config = dict(
    num_hidden_layers=9,
    tie_word_embeddings=True,
    init_std_qkv=0.0276,
    batch_tokens=131072,
)
Each number is 500 + 40 x the weight over its row's rms, rounded and kept within 0 to 999. Layers, rows and columns count from 0. Numbers have three digits each. The size before them is the row's rms in percent of the matrix's.

# layer 3 MLP down (transposed), 768x192, rms 0.227, rows 404-497, columns 48-95
091:406486582459456507476542510458563561519475551540552485489499498501431501512513463479528444481482516506494509524479520563540446445472460482515469
117:527469455532454528534558528501437449546480567461492460551530458502589533514507515498493476524497524518444484512494531516550421501519391490510479
113:428398516513452464578537540458457485461492487532529463526498589515435542482504503573530476472489525540484445546493575592471548539499492518483518
108:426480489479463450514451463472479449497553505495528428467487520485521482497575492471588498531507461489496550502520515549499503501476505515420493
101:539458490502548518471544445478492452516584530476512551492585525479423539468430525494478538454509515416526513472466462505481521517460492496493462
108:495491519476531482480518515396498537419507532517506465489478550517531541510536531494516404454520512458484519475555455564503478557513488469430515
092:482516524523577532536552591497561552402546509481505521514476412492515492525456545516497494502508494479490441494510509456433500496483481472513573
092:526531534517523524525558477460523544458476486542458512520457492471533521488447544590462484459487525494486432481474519455526463554466512472510492
096:571516484481481503511502507506528565341470479585466530459432483475488606476526471507503462498481542581518415490497475509464487480506483503497583
104:458498492492542559513595446475515429511513493537431478469541491539503466566478506512449444510497500507478490474545539485571491396523474528538522
102:626493501553515584461555503556475506529490477471456538512470532420568564526540521507585482476513461474493498552437496580491538481437506461492484
098:474604523506545528421481491513525468465500489515509524460481468521491509503516470510481484566485481446544505515516481427451442542548512500516544
105:512533499412410474457494508487448546486552528568530490495523488520464476472456467464531507510513543479457491497483514485542533474502575497487498
105:517510526453452531457504535463519502451482518442526441514486479427524502498548486492493504503477518434439577474537484477548464520559508478519443
087:507470557541461516511522474485530501486478547557517536547499520463453524441419471448547569396521582486479483412446485464546492504478500517497517
101:391550554486448488533512490450505502567442485476561522467500493518545502548460511510602500502451464435486511504450547508479552488570549497443513
101:442519495467519536499562508544545462528545540468491490453521555512561511566498555501461429540539437531573476502533494503468474408444477480566523
095:438542478466457497480478506503494503505574485530484571514506510482471550511514498484503521485497541468569515515589546503493463512486428516547486
092:460525487504431480531544520576513506428490390480516531494530547546492546466469566527491509455395459556477550488489565505524528446460567426453479
101:471557506463519516514500513483526496469525517505508516535527452522485572455494503421437486536584604502546471501478485565479498470488438516510373
108:619492501483483479483488497485550512596501552525502496473467492488483459505509522504457582455473516505508563508411530553500562493520549567502530
104:534449481531367495477446501546461579501543430486481517505484523507482517473420543496528440459429475516480477522503495438401474581556501476525447
111:474515455444499450551455499453512478558453434546516536460556427499464506509475499494503501479565454557417564588461491506435543461451491561492534
110:473498542557562443484487516517531491515399492503499536390512466570471486472523512541511501530483515400483437506470537487538521525443564498567493
094:478507450492483529569461505502463469485524472517520542488496493449495447470454532488467494469485531579485459446490469457505546548570526519491506
095:463482511464501499447473471478529515443512437488540471529463504440523563569507486493571477488540446530414549488535491478446492467452471494572475
074:480553494610444377524488422502527534457509451492530497499511447473478542456555455503523481477510449503488425490496461537591486519545455547521453
090:445441515477463507494499528496513493521511443424582514522493481468560473510570555558517510534434450482541467437505441489507513507561517535511498
097:500464478538429582500469525517496531502527534496482536507486425444511533532389513455500512500415516442487487479506494511491518470505480509491474
096:483441560491439501528512488488530608490467505495449502453406487476486553515421503492453543470505471483442541521460521478495556545554518456522529
102:493567526494546465530510557470559474518471514566424536530611501485514490482539548473523510429481540467496484508509507470505541481536521525480503
074:528507495523466490593541468589478478524491436497502472526569480546508477497562578537486555479423548493457494549519510555523494545525558476530532
109:445504480489515509493469442432539432542470485487521486474529447492552525477523450446479497442521493511498542484438465540434499449481559519549535
093:455541556506550460468474547454563525529492462519478516524521486488505480533471481463377453511482534502498546503468569479503577571501466486519500
096:450531470522529525424533489432445477483572509487559504534482539520448485543535470399518461453533459463507527429478483491501512516579483511524570
094:576529528477562429538507497507504481514482458517494525474505522479521560527496472507424474533510512533436429505564545423513479529498524518460442
110:480474406509547563483582506520601492439495502584488525481489491515488506509456542525518449471523502508516473494514488487498490380470480515565469
093:450527474415545524425502450472574522497491537469532472500522436428462501517503557503559469509541513448519539491487519493547491450470486519611428
099:489483578559509420445516586578490560556454454479536400426526536473518501434518430445481474557468433505505460470499494532523579547426555474553432
097:494489489486453470473507548464526505510488468535504546424446457546542510526453488528571435450449444563435484496552480477533510493505460455569439
106:533424475496474491527495462523534557461478474521528502518465471489509541440454511577617440429556488568493499517516506407429463517463476582492473
094:444542465499500522512453468541559513534524548502430505516463545497544535526591497466477524482472519514457484473534470501507537489487536524573443
098:438444457456465480547499591502471527569513529525476485497470410467436503562469574542495546602563468458457511522534508517476462529526523517422537
075:514529534554515452605511533540567507458545536475538424488449482512514534564522492547509523500573511446543539456525543588551554554555523444497502
091:552497496522516444491529542555522488421547476509488471524501461524561494487536455506518526486464526576499527487477530511506479453526460528513419
095:500511498551501503518483457487523506513532506502487454442519499454441534505478526493453488469527434472525516552494570479505530525502492373509446
122:454460573504569520484470514558517456465506473543562535509532529518570451432523462569523434416458555508445535488487574471491559511490479426457502
100:544514486476502476507505487504526556525504549466462532447445433586428448511532510440507536461460551433505512497452418470516445497480499506480536
094:535572485485509444469509523580519511484467505505535489483560446513528507484541455477501508472472537519527537509513486473486523562476490536461498
099:472520489502536518440482516543477528564443496498513554546524505445518499485479543457616452415609484512519511500489547503506561527490570433530518
100:518600483438492528585471514395551473428472452539533569539521516517469528504512500463522518491495513525437555521485487424471483476569510560487552
102:571447486516493473603543541482502584476530529531559506543510458496484511514521433452513526555486532500487497577469525559457480432424520432481525
077:482510494530493542424427526555455513483446484561440554395435531501502490438416503510492493472502509470509450452500453524469489494478536455520489
108:464510475474504545535446487488485418444506519464529487532537535498564566559506481478487455551558552528541511529492548564497482456506592497480462
101:455510570527537485459534423474476470459513460497470460486490455539567482522542486612532504545519517485508418484481490455500483550487514518537531
106:521555505458569553465473542481489543528519471504480494517495426528489544478477514400497455480491514459480514466482513520474522477489535461455543
099:498512497436465549441492450490418450522450510469491498517493545432561492488475512512422549509527496488539498493453484521600520536458461574541435
099:521456533479561545466525493491400486517520502448555485502533513535475547503509499503525509501571465511528509578463428478497560524448426476501398
108:492467454551533509531507461536510545496525504532481489466534489493524522458498496523494442526545470520552464493545482557500442526470433470467455
111:455494517486532532485536484485449539520454431445517466522546472488503556516472507495494536570462443506514474488441495514516457488539528513454466
098:433500467535458483499483491554565449547444543517519535499414420488504549480494501492504498523465439505460499465522525540592478414539552453504584
102:460571526546562536368517544560513543453465476454486507494473481478477563526538500539474525536465585528515512470424476516512527541542549509508529
093:469534552544539479503463459601561515499555500516538500476591483544427531466544466486469475508491471488530464577483486531551440407475454453500478
114:418575522536476445528480573569470504498505540518491465442472538468547447431510468570542483509439420422499543502529534511605499456504504508506542
098:516470531421546535511517515487528483496534566500459533526441530412510481537475515597521501408505522493524547604512487541495539499586546443457470
096:538535439456508516498509504538522490509552494415625481479501517521536492552591495526515491489543502492558437495565487604506468468523500541512522
110:535504435457602485627552581526457490467489558450449523580573503546507424452476531487482466482581535534549447483495498568475516515486486490514452
096:471563537534598453478502460546524535529561491517567489481507562475493493466547549579475461499446466468517498499502522476473474474486553461489478
109:461528500525514527467507508518502487406554496458450565494500446550517548484535493552469496422464560491465450445519540474472518466528449498443428
102:499511553557447443488519620522565513457502443475395435540526486504582575536513446502505467485474456536482450502494515481461471457510499455530476
100:534528487519514501452503522549509403468479604499488503473549579485485479514522518394527580436536480494443498424557483491527514457513513535434530
098:532505524531445539455483535458559409556477452580481562527403506484506463529397492588514458506420557548444514506552527467504462494475518479467468
101:498413453489465511466514494469489479481486520527534501504542503519498474544539546555543496456508492543440444553443527527476519489431495530501505
096:515490489478547480551562518530537478540543437497543497463450451462480526623489512475495528556524475585572485497500457465561390480576508468451416
095:411473496493485543421477479439545451475548498426540507545497485468513530476539471480480565506467462491536528481482461539527609519513542558490488
098:502500490494493502453475510538485530421525530458455475513533462483490527513442483533469448457502484465512510460562426488443533498511515547502476
089:492424499520487456503545495431525458555564426625507446520549517504481487465449530563511535463504508519459562504481510508512441517461512452477481
094:433603509450529458467444544499475468538513569533440489502545504433472483484463499522481460481400532448485472476506473498510426572520487491499517
093:533467460482484490520491475490461507532478443455468493487423507568435497528493495460507474503454430580504511481492506465524515476473480516499478
081:464496497497404567415505421498455581476514507539511506448499585546500533489523476503505489499493554527547564485442483531511507484482490428475540
091:460514541523523442466466506532495481502494507494484577471517495534544498423453533522391538565473490495492561488441494472456504445475509528550507
093:448546464550510477529531544488514426487523455623510510445558500523550500501457525498521446564518491437540509497427504559506524486510553503494525
104:475512534484419479431462509485452519498522445508485538507509487469484431494425479516461522458535465468576509539492496494510491509516544474515498
088:499486542469519494504459503475505495521531511547591467509541560410529441421527502544506513526508492469442465507536519444522538472571509481564426
105:383567512364562457554458496479501529507493425529570421496512512457556543492546492479431527519465534473448436507486459578523506483492451550431471
083:573480481484539523519487463527490503508520498537529472481467511526446462485479466509449456420489516477446551518595513539506519482484531407516488
120:529621516471492519514427464548516517486517539481425469401477524522467498493523527558604512485490508534470480496566479452565512436500550477521550
105:482552526538552522516531463532517583532556509502554447461465413463520555455484501482447542535566542487501508499473429482581503441537555513456499
099:477459474480536446468521608555532503496458497438433457545516530500492497523503495516463441474456463519485480452489507541542504503490436481520447
104:509598435532500552570458523569559483553519577495547537541520463562423567534517491456547565544518464515568556520446440453489491545518467497486485
115:569518519521458596575578538522524479458491482520493522437479500573409538483494444448491486596544475537539486550467441636538496523497504542607508
089:473512530523524550504425503496477508494482532510504435497537472517522509461553491455474504492477534464541460533519539578476494544487451551468505
109:429570503529489614487406546468530509424571511541539561531513426436484468524505560504539464493494518448452558395494527525521533457516576414494473
114:558502468517470444499469522478578520486521618484453480537442513482464534460501546474494516566474551517502476526444552491531450588521512523503538
# layer 3 MLP gate, 768x192, rms 0.254, rows 405-498, columns 48-95
096:608510506470454474503505524518510458519509504537483383490420528495498558539501520522546505555497493466434433471598536472507562478490489575467450
109:547537479519525480443465469594538542479469531587491489578521382511514434531520533485492507578518492573472496458507438484551464512510434500502516
117:477477521488432465536550455544467461503549472497477515456478526415553544496558569515547504546464480521455523452449520590511515515528508552408513
097:447468451536473488471444462429562480527428569497472503458590511527486529555433489489484519461523496483479540480474504495505455537563477433523537
108:535492535469500467553472504508567479536532480395497476535551515533485431500416480561459535530504501475509544478533576537496568487508444589457457
099:474555488500531506555440556484513520443421513541524505444477572558519430489439534426513484497498451550562545453534528518485552505507493452535520
100:487526525503515513518561461500592496518462497469557476436571505540527475527465584557532534469514538455507541517488458527506547499468468562468497
100:521486438478551519496469426477520421469510496504492493490527478595495491441500478440530472559490487464530486542512602449528480489478503566515425
123:501484462457499459482527549476465501467504432488597478554451523440470537450483480503492556520511441475483493508433503521539465510546518465507506
103:464393513476467439567496477442436468467522478587543535434505503477516514495477474468424477510537519531561556413522526499509396468486497523461539
097:483447450466431467494532506447495493489495505516528513491509449460453426510475534539473462473472554467474492533447417595567456501450510477446592
108:489441482463486485491517543410495460512511483453477495531488539509445498439547538465479501435545409534447562518515449525507521489507441509489483
104:531489472565511387479470542487509463533485451514487563519490467504437487491468523524548493532468529527439528564484510493425504513508498507447492
091:551539436522450482402509529503471519513546458469512537469473436469445443522516534525461453536505529517438521551514528460407482492490437536531529
106:577470528531524465465535405491505561507504471545442478504508540502508492423529547560441481438440523549486506538484451525488471487573474543423513
119:515417541554459427490500529441529544546487500490506435568547452508505474479481481489496539510436543540438548572428528460483433580522477544495455
095:417421565488505518498467535479526490512512470431522489539575546513492434510479534446449491418498462541457478489576479490542517473504540435479435
105:516459495518436547503560498519517454524464551466511352462502521398539486485465431483475516524527573550552518472504457501573569522521570528481544
103:493497534435490495507524438525495508450459516422561493486546470565511451453491448456479481432594481476508541514504500454542487466557525433513552
106:454462504580527537505480442455510489566453512478541547491476556520551517505443477474476492499482451522533549502489559443551467494493490448465521
107:482468486535522564461508533532525526538524499528482538559576540531577446447488482499492503428522510482569422513530506476547545536611581497554431
092:511508493458517490551530552498510546472494476537514458500483443491558463476481571451495524550482478570572571473515527384511512540504490502485416
108:490506478520514475466546467433467488512480510447484515510623518516516451534435456524518521488485550544495550504534531494531539442534470518483418
092:510534523513521356500513487574548457475464505502499600482483504464496495570453401525390531494566453494510512475540535479547539463563536481523564
096:538525478471500439486434492542547474542539527558480581511507520443572486503545488556532496488459569538506496470535459503456416566510517483540508
095:563504497561488543559585467498515520534471513515491477403462447519433496522538474489514520506528479484474336456483556526484431586533452473474465
099:505420506505409594482533480527428510545556505468508485485467488517533565423419445544550583505456504505482416511475491495566487583574481487546567
091:519483512439610479540446442506496564504543516552437544472522501545447496481536590545512475513545476569560495527463478448446426496444456485570475
099:516467522501463585459465545513466495516527486511516527509490429524475464505496471532464519511527566444495523435569499437493514525442519498482487
092:516421550484514456492536495512533422515545535545446483459577519405555485429493496491545472430476516545468511519561570504516552430517529454557459
080:474440546494530467529469520520504489517497438457456422514549498486534455511520453521529504557476578492534461513521485536467494543522461435490460
088:484472487526470529434467452487505527502497509534499501474461549507435455495565538545594554512509458487497495465514504481491499559539492464529569
075:439528498516498482554520512526446542476445574442452557460415494487478485511588432438585545512500526429593453493520505492434470434536478541510530
087:507437481493452510541565523456420509461535485460580504492534455506513449466521520495569516540498472523514479479451447504458519462525450486483482
095:543523475476509581505504599428531440477450467475511508514548555527550461483518464478527543491534525483514454480440541456496486532573491412531431
112:462497475516497522549482498540538523465565452542514477534531513486529521507531501527449554391482501499497501409540486489539468481570531494470416
102:463450477446478537515513470536506556482520538454526437565584505522537452486471426502551503501453445530500500409492496432630539464502518457452521
092:530471473467477497435494527533473563561469480559528453423498504530575501447465508537458477409436479505564474495511497524558467521456491496479445
120:490482461412504559501505550511525484463512387535496500486560457434522503456479435465452499444477425500588470456532454483468422455505538509514472
113:456497489521442495410500477510479529513517420571510534496590486533635503494515514537491531478475443590542490467463524425472486476514455492463474
101:506486529496473492471465538563592475449469537411560481513512468481596458540484475514531459513507511406489488505505527566527473453487507404546582
117:471592484571487443492480491505523558575465493541404527460469460502490560484497584490502521524602535498460526462591522538519525482497482499479455
078:569448390503448483456454428542505515530525399464493520437504569557508467418450552529499480525553493512550544534474518475499507485538494473476532
093:500568553476524610539479471507489493587464529484523533518497556503533499494457513521508462468533517441543556517417462516440494472435473446475577
094:477516491465492498443552568465467479439494497472483480502486548494474519474465433483464516455468445430449474536470483484471479456526478470468454
103:440476479514484549513517467492477492494549503548535540461470542527486397478450514428508486476454499509487551461556545457526455468482571518419526
098:530457506508507459488538531537535479528571498445496515460500572605422431504516489541446537410478552426487528502442492482480462455464456518508494
097:497446435463462553557420472479494477564506492466542514477485581503541545491448561512511466449568477534496500488517595444441488405442514479476463
102:426508493511564485483465583484505564518488489471450526530499493418557485530539544436500499448559464495502502488504487563493486466500509539583475
095:524490466479518479467538415535472513528438587505507527528533454521476509580480524468518463517502544462456535438488410492454493483500518451521536
101:492493453457441528584551511473444496510459463511541448501444503462549458471472378493596490514545470520396568558555523469546511501481556539580511
086:517464501468523518479505566555510446430456512499618477482519544503505508497462490482408494510533434447526499529456491530479470501488457492600530
105:466495502474478450468507510373502467412525565534458582521470520541609568524469477467413460503521531551522500520449532529484468438546460535512507
104:510454460471419495526586523566502402471529494459520493429481608443512469533523499574456520482548477496458431538466483494566429515486430509587564
101:570525520477403549472495457512514538528561469526499437473523548466496494468471599522517539487492574498468584516463560520571425515520526531479500
101:567435600521474503508491554570514517497584596504460517541519556459522512464583549519534464502521525463538552465506538473433450512446519446539561
096:492493440455497508550432536517505531561498555448519559517498516462418501555525500514495542516494455420421494529472495532423501455504409397526475
108:502532517522549488521449543530510471539499500467472527495463499478507533520494501518473537461462485500442545508516400489584461476475501499459552
099:530445466595444532431563552504499513543486466562511509538459490523519504411506468605472449443516457549521453482431538515496447494491484517488481
094:500459503514585448470524529485514519581565464541492579536589546499479542574538505557534497438582486448447518598513445522443497503463514483452448
091:531512556589468508494482502534514519473510429385527397524498518536476541486501519502496540498460527480473477407452587456576520486538486514468489
101:511427495501489533499485551515497483488491498519518550505494542477516414525561541496500467466478525449488514522498493556460542474472480503518510
110:415496474466493438541500472423451490444481576525528513495433522519542514556488510397500439495509516520470499486506529548548543503476514559463538
099:514470453507528495522501559492529492493509555501464557530503518511604536548492501546521507508543520503483523459507502571520531464533504474468514
124:464470403509559617473472513505468513503529497489523497522499480486522456532536473444447431475487476502518535499467516598528492511463496477524536
098:499570427488469571458470515439517450565475521532506516496463529481559512499487517538469496451517487440540523466424450430523440528556466407526524
101:485525441473483555498512491541511486501477441507492552556499482477522483485565426487527541522514512551466483513545431517464506479523523526533469
109:469509549519514519464550502499435502498510504441539516521519488457558501473530582462508531515499546537441500503520533417448545472463527512487504
094:544465567481491511534481546466548570573482518489430530458506588451550521526438512472490532538453542563489448494531447512514491447515366480519532
092:550457499505573504473500507474536484444505485450509527564532501566480561474507557523516488506535555489497505522448498497452472543485471541486543
090:463475426508509474501485446452487497501567416494488456438445517580525428507476519549543492506492494506507543456538543508499523462374449491547467
118:426479492451499517457499509447488481481514497541478504528464598595517488436495481446441440527507495527551517521558493492508442532500528479516443
099:559541520533473521530495545509530521443493455519502532524542509569500454543501574469416511486542374542545554493437493445477505464537493462411495
092:503520555506457491518472474453493465569473452524566426514482546490475533479413423521485506520492472588453436523547487500514439480532473471502570
106:517460447489539526526538447508463510506453460460507499491450586485508606543452479500489457486427504492466492500481547433597470467466539514466542
102:529498529578550487549533513472576449530468443512502537480499500470543446474489530555452539531506497451420532538504538559418445508516486502488505
105:427449508462539549479477541528512455501477562591460579465518494455438419478561484548504437541487487523488543494498532472508481475461536563476506
096:512487491538543558536601558532526416502534557581464510501479491493495481504541422550465464549557596517442543546463462489500526516556487474467530
087:472540480481549521446505466489479526604483467440594493572559425483473484545493521447503509519515510528562446547461484414519426500439532458594566
091:549415479441470489469533492514488482494524559526505551553486530506538483515514529518578499509486441567494544588479491498491532495461486490518486
103:517417481536462496466437470471525488506348475539533515497520510505505468448521502461501470494477471546478529443478487393499527559529469559522474
096:491518434500496588498434526574492504566542455504442499514511466509476522481514533528493482472483446496564486557470411443493465546528515528584465
109:534487535489500503550422514541483555461462555516500544468473516486527496581543460428506529493544493440487511506496531491530586476441538500547477
099:495497485537481550447475489481453488528573457458545494490522500554493545494444464437485450583474498550485499489588473477562491529509459513586532
090:535497609470506578528482455385526522498586412493530488508537533483533595523490485540487528427513507516503431441503491422577482508457518448477508
121:504455483474534537506469530491502468477434531454439541491516504520633495570437493457519485486519520513545533585578499453452567483534509537517522
084:576596449503516500480521440480469502504451487564440495499483503494556495468555528502518495500491495466500555521513562453525569551513518516509525
095:483546531453498435495512421468473489499605506530499490575483488500523431550513538508539469413474526522500471548519500490481487554545510468495469
102:488425495500529552537468529577495538515530456539502617506483560543588465453471488497474487509507554582472475536523502497515503503445479561507518
107:476476501442531432521552525541527528453533483484483492489526509566584445495442471546463491464579509417577542512511526495519483477522511462516509
093:509507591470513578539511513486534505501536439474568510474509539464534486458531571517543523459467547509493498575575558537494496472546544522540456
121:445460507418467520480526510476482484535416563521524508483487527474448509517534488529492499500534556566498504459536533579517573515549501417431432
091:521511515575517517497494486507529444500518500479499449490523470527505466542489468542524537491524532489405513454473456478509466476492502470579481
091:506497497525517483545440549536451526553431503557469499530549494505546542456439535522471488558479520573488543506430476494506499486510494456531497
# layer 3 MLP up, 768x192, rms 0.259, rows 405-498, columns 48-95
106:470583409542518537526549434542530507471532548523484506536463464444417546489480479495539483528500479574526512512470512551493486562525462449463457
100:493548534469544428561522491502508541445497510491468450506489587470446547553503509451468512375461457502493535581530580518457470479537508529480535
092:532512567470524513458458484602541507519518566478494438476501495517481456463424455523552486510435488521542437519525469499454471515421511522545445
095:481447494611506442472566472485531563460526527521522484490502541502471523553455536448504472503550482504539557539477513433442542489515535476497429
104:447536536432437450573510516473518445477543551540466509494532557535485500496484535573483498456513517473443452443548493553556519551502556515462493
117:519510518448473610541478465522477533547438452527510456457569557514533458474441519514491433451487507449477536416450481536501492547505511512516522
115:504503543538486519462558430475489464463538487486551484442532562499539488501521527505545553456532507455474573517434496535464578564585549564465484
098:492493490559583466544559529463453474504485617525450502454594393523505484469525521477464476539473522508473523507469527479452438540442486494539503
126:510476520418417469448558470531554559535482524456474518542517554550497565469516534457467473489480458521562455540418498533471482549512502543496477
091:542587454505558572467459502516466505482509550437484521622458550485514542485539530494485495483466526482427459496451491518470539550535551490587432
093:522485511512459482444556527527406440463486535435506570502540562472485496515528450507524498519484531421563580562421433501547537474458563489440510
104:549568520503521482463511480442489390400546499483508500512466553524506521483516523543463444416535513514575499470459521510500567486586496534543476
090:454577425436534415467442530556465478502469500487527581523518498594500457483480583485523512507512484521528571508470442471489572486496535473482459
083:377440502509446518567498522483503536516455445433499520499508502539464540545463526492505560541488489517477448454517518465552442454517518478549503
109:497577527439606510468475532482484462438456569458545553479498465486517515552534462438536554497479484514488519493589562465531550500461525490593501
124:421482544453477519436431581531526446461572529510539533524518509563494515520469410483510542455429475505497449599427524579495497533532440523502435
086:575446468561507543490545554552413493520526533495502472487435527495467435437495469436476508538557541501511476505509527443481447499502482442493495
097:474480492456506479558441520474413519512440506547508552553517423584527529526459482446524493512506520561450574511510565519465556535500518560492502
107:536502496478492482452565524537470513599444462548498513511444594527460477504544476411522506527547442527443452595508490504538488430540426499434458
102:508468517431562508523549496441508488487429483444511506536506514501495502530518493570459450512527425520479454538456524494548473441495438463468586
105:439520469529419502511424560521482540530412471484521497495501485540617539453546486490469531514512482522493489463542538455517473468557549464456530
102:463526471537446505520534490433553459461470479454453446546537572510475460453566528483502482482480623477486512530516484502518519451495535504537548
109:501520500509479457513509512540543521520581518478476513567564485518446517502558479525456553507448535465523506410538454488598502577494514544489521
086:549527531458484569451529505477497550566546554515539482410497519551480542434410477486549581566533470494464544480497491457549544528472560491537480
101:535499485567497523436488498527481558544521493497436454504565476503515491467420510456551521577535505541520604465451474513508504495500430495515501
096:483544465444446496450488492531609518407429474478550505442543533514486509473500508597516467472540479538448513508484550492498538589534530534491515
101:477523437543496594527445514463511525535469550466462517577489480542495517534546489400526424538519495505493506506434471516574422476393485416569539
089:523504503538488542451520494520497561450439526465575478538413481420489561482469511513473494512472495536470456502555550461520528533543553497451508
103:472488498459483535512499461542410474483528441495522498540495499441431478490521459541496475557450493499568514466510515548423471488570399518507490
086:508443453493505509487529448568465457479463518560471515413545446451496453452475492511531439469415475537537514515516548475456468467556509549549479
078:442485530511517485556501454554467514543496433484450510592574449481551543542448458495446476573486523500457441501525562474521440549516486478543530
106:526516513498495551508450508519539540446558559482518434531509436501458451611523575481527508561524502468473475475531536473588529545422550453413503
112:530470507515506614502513504519423517575539487490527478438509498548521481504427565549546517526524471463470460535519502485465466391526514515454553
094:527486427489486497532530525484452545476525540487523494538491458533526482493495500563564489491566423541455477448498455531474554523471490541495584
102:543512517566483549539492508538510519447557564484461518501535498501529449516545525484529594578536510500556546512580462479513475544500508508519509
108:520528501487512494471534523559441420519462485540444534438446530518525539493540508562486529484497439522481570507450514567479472469472482533520498
097:416493427495484566516556480469477496511552506462519458498513495510498462451477483519495524478502454516457517461514501496497561575513477462513514
097:519411506463452484529455557525465552546556510496585510512560448484503516526505519559443456473496515479481522534555454453391445447420513506537555
115:476527452553478504501553482550492533575547500507492395562533533488450500446510452478550515542515435503482578523511552479522518552569514415473518
118:540543500521457446507469517465530476564470410550485516478567504465550510491554458433463491486567503539515469478535617464533441467454504527516559
091:467519520467545476467530510490463554471522420535438489529499517485458571526459524509399516491491514574492480452520488492484516554409524498497471
111:485410477432539507523537588544497517524444540442564456489463447515486502566491454464497442518546515503572478518481547483484516463522499555496504
079:539489510494535578462532486540473472531448424506489600405545461484479463423432527483461481537453513548467501526496469477494456472486467534487463
093:480496556461508530503436520474551531585443579516579494500452522516527496525438501476511483482568453465512501547497522496411469567491492477485485
097:484515478496439613543491540507515440459517474507423455477441513480526478479426489445603512497479456526528569471501489505464548467482491485566530
095:471503419573535513526525453492480524536494539564553479558486524495516496480454504451494477466507537502463503494520556475510447476483597535461497
096:492474535515538484535572512513516492528569524438451544467531517568468514511516498561477562489500503447455547572492496486518510439497490508571478
100:513529498522529549526429464498517540588493504467520534503544553462504536576470562498615492495454472481469447508477540456487532493491468487483536
103:596449533507495505555517540440508509542547439512509521481558403532488515489496610514477513496538577525480503528442514578505373532578555447537448
096:452544499499501429421398555451521498542450518654527482443483540542548444521486501528491503458486533472466551551482479525515494529437519452547490
096:495516450467506498495528505446498536498458496493496528526484438533523559483540546456511486537504559474504521482521492427513512447502443459554512
097:559527598527467512500546430512465589472513490555517530546545459461565485543528553490509460427423527516542563482464535526590466527506517457512487
104:482467454528462484503468547499483481543463553555477455460531482463480490509534487483523470481543471508495492535505529508457492501531411451561496
099:479453499566486539515570544449494437432552521486455447563500567495510453511498483536510564545547518493511521525464493591429521468471505536503569
092:440518442547554419521597486464454506517516454513553468531492537561513441523550581489517486521519462465498562543424479471465532565561523505487500
087:451494454454545555512529437469509538486491427554492533464547437556481480492404461487487578497485471541467421483439451518560537540466475502492458
097:509471438472516564502540528558504500530479517419455542462471532517513490463478436488487474537450485485441531480491446558453511520531481520456453
111:563591483574466560533505480494551461463401518480609465490511477469577561497497564487571474524512490490480458554455606435495518467564544488525469
114:486489489513407461473516533456565582539447516489529560449508451465490486537498482539501521448492550512457468486479469483428454524499448543521507
097:484451492543519510510491588507507444557501506514474531449496452499536544451514521574520470495463513563492494477515524538496509562553441524510501
074:497472519556526547503477502580480498484493459518524448515551581541477505495460471514529550532574410483516475503503494446541469432570538517505500
092:507460545520472533467491391451492509441516456507481468503438551533485542458505512489519513556464480502541490530449505464595470537499537457507470
103:545489497453494510486510471452517411522597414523477495606470459467443505518529557468504473421485446484447503534448515574496467516476471545527433
092:550523519490537470496524502511533512528492520453539451469487482601469544527543536461433514474519489481504406438540605482503477451504488568492500
125:494409449482532569497460533444444499508514484544487502548500511509535527564446541508472463544534523527454535510524551535567474521486514459515498
102:552467551472493446475574513528470492468488503497471536491553498511535488495517507458480531497516485622393470491510534524465521515472460607518541
093:542540421481409536505521523521441544456499558524546511530534455455521473515437459549550576510462505557399538471602457518475460504439518557521479
115:470442511483559525523519461524475551482607556526466566534454433512528504535496500512488501567462543553483543532479470498471572457454505460580448
098:473472530447527504476478525540528515544436618533476537487548494487450514551542438532542554504464508489521553440563427511501530490427498482510521
091:401484510437510457536506516532505562558479526526461513452458504441477460517504383445554570430514478563418487482537459571477497410534590477485466
096:564487519474530420500496520553511541506474457529477541497530499530428464472520524408511541460532512488492508531568511473540483476485441509546486
110:575469475514473530481463501488513524435457439492477476509553566450557555495439484565488567502441434463533536532466478552500520471466472572526553
092:512478557499549536485551508504566444513506486461499495543471443487496532479499564529471473574523543506489469522448542512440536480506517406508495
083:476515518460489478565443496470481485498469530524544510473519473551487524535441469498461487518503532511539478529489495496534543441425497450474574
095:454529549516492516500548466481486438497539527394452466478393479461507543454435547509564462589500521505486491426616459419557506574532526503542551
096:354492413471461539454487520495506596536523544428387514469491468524470501520460509540567503526457441536479493527544538522481541408428555497505556
108:512473428537498439489546427529443578433524477477601479495468461533488509527516538466456470489504493524437452531516455469464486467496490463517478
094:484516563502546425561472546492490511478581506461556462499493546574449525518492576505477472489458541471541558453545523480467577506475525527516483
100:517501548458460485511555552458462517502499385463535517542506461483536493513473503568479549506417527473505489477571561546546428588543487501516365
090:471551558528552508549497532484505521514494490505513412478478453492486517539571582516520530590585544441527512414511508537485456512497488595512530
091:504603559485599550545514538522500518534486506530431548506450470531485499430459454482510471522545544499417536471472508544563531513502577487511531
109:524540518462450502506463510422500525491443449511580488471519524459575483465480515461469506490508518514446458485548518540440440487466516487521569
105:516491468461565531548499535446512500463497518499544519484543477518511496531524407510498474458495561569510536432513497464566455496478451475450594
107:572471507536516497518506494514517505471490563552549528473493503551524514522595505533517595472481465444506538404470494538522445473580539413441505
096:589442530536409495508473554464514502527484486576579521491484528535473569501429562578500508460477531540508473502389504523510491469520426525473543
118:485535547489535523543489551529512521498438478440495506547520447447537502553504553487518497515555469511532509511640500481472523444435507468468497
094:528470521430569517574550466472404590458486495498504528504495553478467463476580504466470547560477564482520483476545551494472543577511614490498513
093:536529486460452515440458502497556465379478573422545441546469609502448468503450486502514480477524459508474463505505555486428569530474553535486515
091:523459583439508566466452531547535524430525545511478491374527520562548479507442468498526518518439457504544553486506375536523515466531507509486467
116:488490575477428511505602505569524494538517455474471550497501542576474466467448589542493465487548498490547486524520599431537533462442528515458494
092:506541440512526495490497517486545597519469517485472464489435485460518494529493513512490426460457485568497511466411563498461508527459540496482555
110:566521529496490452517491446543533464524521480464465507536485509507562524504495450519524523525464430539505409526482466465515442523507462551548511
104:542470449475464566472511513488466473542529514463563489490467490499507528528429486544490514400497504478584490402497493468456471494535482462523543
086:447506469469495474516533422527438490536512504474477562469553532507516502505481512514425514513535512455458506579456520487455500524505490453511531